Weights of a small transformer language model: 6 heads of 32.
Each number is 200 + 20 x the weight over its row's rms, rounded and kept within 0 to 999. Layers, rows and columns count from 0. The size before them is the row's rms in percent of the matrix's.

# layer 3 MLP up, 768x192, rms 0.0614, rows 751-758, columns 96-191
112,200,187,238,200,196,171,208,199,190,221,231,220,192,201,188,193,225,201,177,227,204,236,192,228,198,183,220,184,207,208,190,185,204,206,184,165,217,189,192,173,203,209,198,175,252,216,167,212,185,235,231,180,189,185,163,176,198,212,194,202,178,204,207,202,203,221,181,217,210,218,206,164,204,156,219,204,199,196,200,176,234,172,205,198,203,184,161,185,188,196,165,200,209,198,180,200
100,193,216,213,160,203,171,172,222,171,225,201,222,181,210,208,217,229,193,185,227,230,156,189,201,212,219,249,193,197,203,184,194,198,196,173,167,194,225,196,176,223,194,194,167,231,184,192,198,198,198,156,211,251,202,179,205,207,184,192,217,176,202,151,179,187,172,207,208,204,211,243,199,208,163,208,222,169,210,176,215,217,177,199,203,171,204,200,178,190,210,212,231,196,232,198,157
087,206,186,220,219,197,178,211,201,194,199,210,168,190,183,225,173,184,200,178,190,217,209,194,176,232,221,191,196,195,221,190,181,198,207,214,222,186,161,179,182,229,198,232,213,246,230,220,213,184,183,178,216,238,212,193,146,215,242,181,192,233,192,198,183,174,195,218,154,211,211,195,205,196,207,207,218,182,207,233,195,189,178,187,192,179,210,148,212,199,193,231,207,208,201,218,183
102,196,223,198,188,226,189,178,212,181,233,184,193,209,178,215,180,202,219,212,181,207,167,209,226,228,164,197,152,216,210,184,235,213,207,175,178,213,205,213,192,188,220,189,198,194,197,170,191,218,200,228,195,172,174,192,206,188,213,236,199,215,201,184,200,190,225,174,180,168,188,204,194,206,200,190,187,210,260,171,207,173,218,188,198,190,166,178,196,179,212,218,184,193,209,184,200
090,207,201,205,199,220,194,171,198,179,192,213,186,219,179,197,177,190,169,167,157,218,204,214,221,209,202,207,166,191,200,187,206,212,225,211,178,171,232,213,172,199,225,229,181,209,199,214,168,179,185,154,190,195,197,220,186,220,216,189,204,257,221,184,179,171,229,181,201,205,164,183,196,206,176,214,189,174,220,222,195,233,244,204,207,182,230,178,188,200,165,206,213,194,191,205,185
099,201,196,201,194,213,191,183,209,217,198,162,194,185,191,187,191,215,227,210,187,225,200,204,196,189,208,183,223,200,206,167,207,185,214,198,190,203,181,174,249,192,203,225,188,209,217,221,182,243,182,177,176,191,187,179,162,218,183,173,225,192,215,205,213,193,221,209,176,207,220,207,168,189,190,226,201,204,185,239,225,177,215,205,205,179,215,202,207,191,215,219,166,193,185,203,195
108,199,211,190,202,182,180,164,169,179,205,212,216,225,214,206,201,221,169,165,210,198,209,204,197,219,192,194,217,213,213,199,177,157,213,192,217,189,191,212,216,185,216,203,194,215,227,229,187,187,216,211,225,212,172,221,212,212,249,219,211,201,180,178,176,217,235,216,229,202,231,208,188,177,202,198,190,184,167,209,207,182,213,176,175,209,204,169,163,200,193,201,172,188,174,229,231
102,201,197,225,213,209,217,188,177,202,226,169,191,219,237,236,145,196,235,165,175,173,211,227,211,154,187,215,195,212,192,210,205,211,213,212,210,220,179,213,204,159,222,197,190,199,199,192,154,216,261,197,193,209,165,214,183,161,200,210,185,197,222,225,187,193,199,206,211,195,190,183,222,186,187,208,200,151,219,206,195,211,181,200,180,201,169,194,184,185,217,185,208,211,184,222,207
# layer 3 MLP down (transposed), 768x192, rms 0.0441, rows 751-757, columns 96-191
093,203,205,152,185,188,221,229,250,175,201,183,196,227,208,183,192,223,212,206,214,192,186,216,231,187,193,197,221,216,234,201,202,201,217,197,204,184,160,220,217,218,215,189,225,161,154,198,205,225,211,205,196,218,230,189,201,193,219,186,206,202,217,184,197,189,205,184,174,203,239,171,193,235,240,191,207,205,155,160,163,192,220,195,212,183,177,201,223,164,181,202,227,191,199,185,227
079,193,208,201,231,214,194,247,229,244,203,205,179,240,222,204,207,178,165,160,202,171,228,210,192,204,217,206,188,219,227,214,196,208,194,212,198,195,219,244,187,198,175,216,201,181,199,183,209,197,226,198,206,193,183,197,187,206,202,216,198,221,206,218,198,177,193,204,186,221,199,178,205,209,199,162,197,194,211,220,151,187,206,200,217,214,185,221,223,169,192,211,224,199,182,232,211
085,207,206,197,192,207,219,184,201,178,218,168,214,194,225,199,226,229,217,208,218,208,188,241,191,175,199,217,205,197,230,237,205,195,232,199,186,201,238,206,226,229,190,186,193,181,197,176,200,227,196,212,191,170,190,188,220,183,171,214,227,202,189,183,211,173,198,184,214,211,191,161,185,199,212,187,189,213,168,193,188,220,192,203,214,208,180,252,188,194,206,180,187,166,232,177,243
102,194,177,202,193,202,180,180,185,210,214,146,186,230,245,203,229,193,251,190,219,237,195,214,182,195,164,185,182,210,227,197,173,194,191,218,205,197,211,221,188,234,221,226,202,162,198,162,212,218,172,256,196,168,229,202,215,202,180,210,188,211,191,208,219,207,192,191,219,159,153,257,235,201,213,170,189,214,197,183,191,202,215,192,190,215,220,200,194,194,251,192,201,225,198,193,200
086,192,195,209,211,155,219,218,210,176,202,232,198,191,225,194,194,239,220,204,226,178,206,200,170,171,205,217,228,176,235,232,200,207,183,227,209,202,182,201,228,211,175,162,193,192,189,208,212,211,217,229,202,204,246,153,177,187,175,211,178,161,208,175,229,228,175,205,192,182,206,191,232,197,226,165,203,197,187,181,209,191,164,188,200,221,188,222,184,172,227,200,213,207,188,205,181
103,213,216,205,214,223,199,202,220,221,194,223,210,212,188,210,201,185,189,193,208,178,160,213,196,207,199,223,212,216,219,209,208,206,203,197,235,187,222,223,215,221,227,184,193,210,178,206,209,198,215,207,191,174,187,214,239,202,206,194,174,171,210,181,179,197,213,195,221,187,214,175,251,233,221,205,194,200,195,171,224,195,191,184,223,226,171,224,208,199,167,168,224,182,198,202,260
127,210,216,183,249,188,173,200,159,215,198,215,233,182,217,180,212,206,169,179,195,186,219,216,209,185,172,189,185,200,227,236,161,160,232,171,191,179,178,189,204,189,233,218,188,189,216,198,191,199,224,199,238,202,187,223,212,198,233,219,178,173,205,185,174,214,207,220,239,209,244,210,218,162,198,200,190,198,196,218,198,211,190,210,166,234,216,189,202,179,176,203,160,188,209,224,228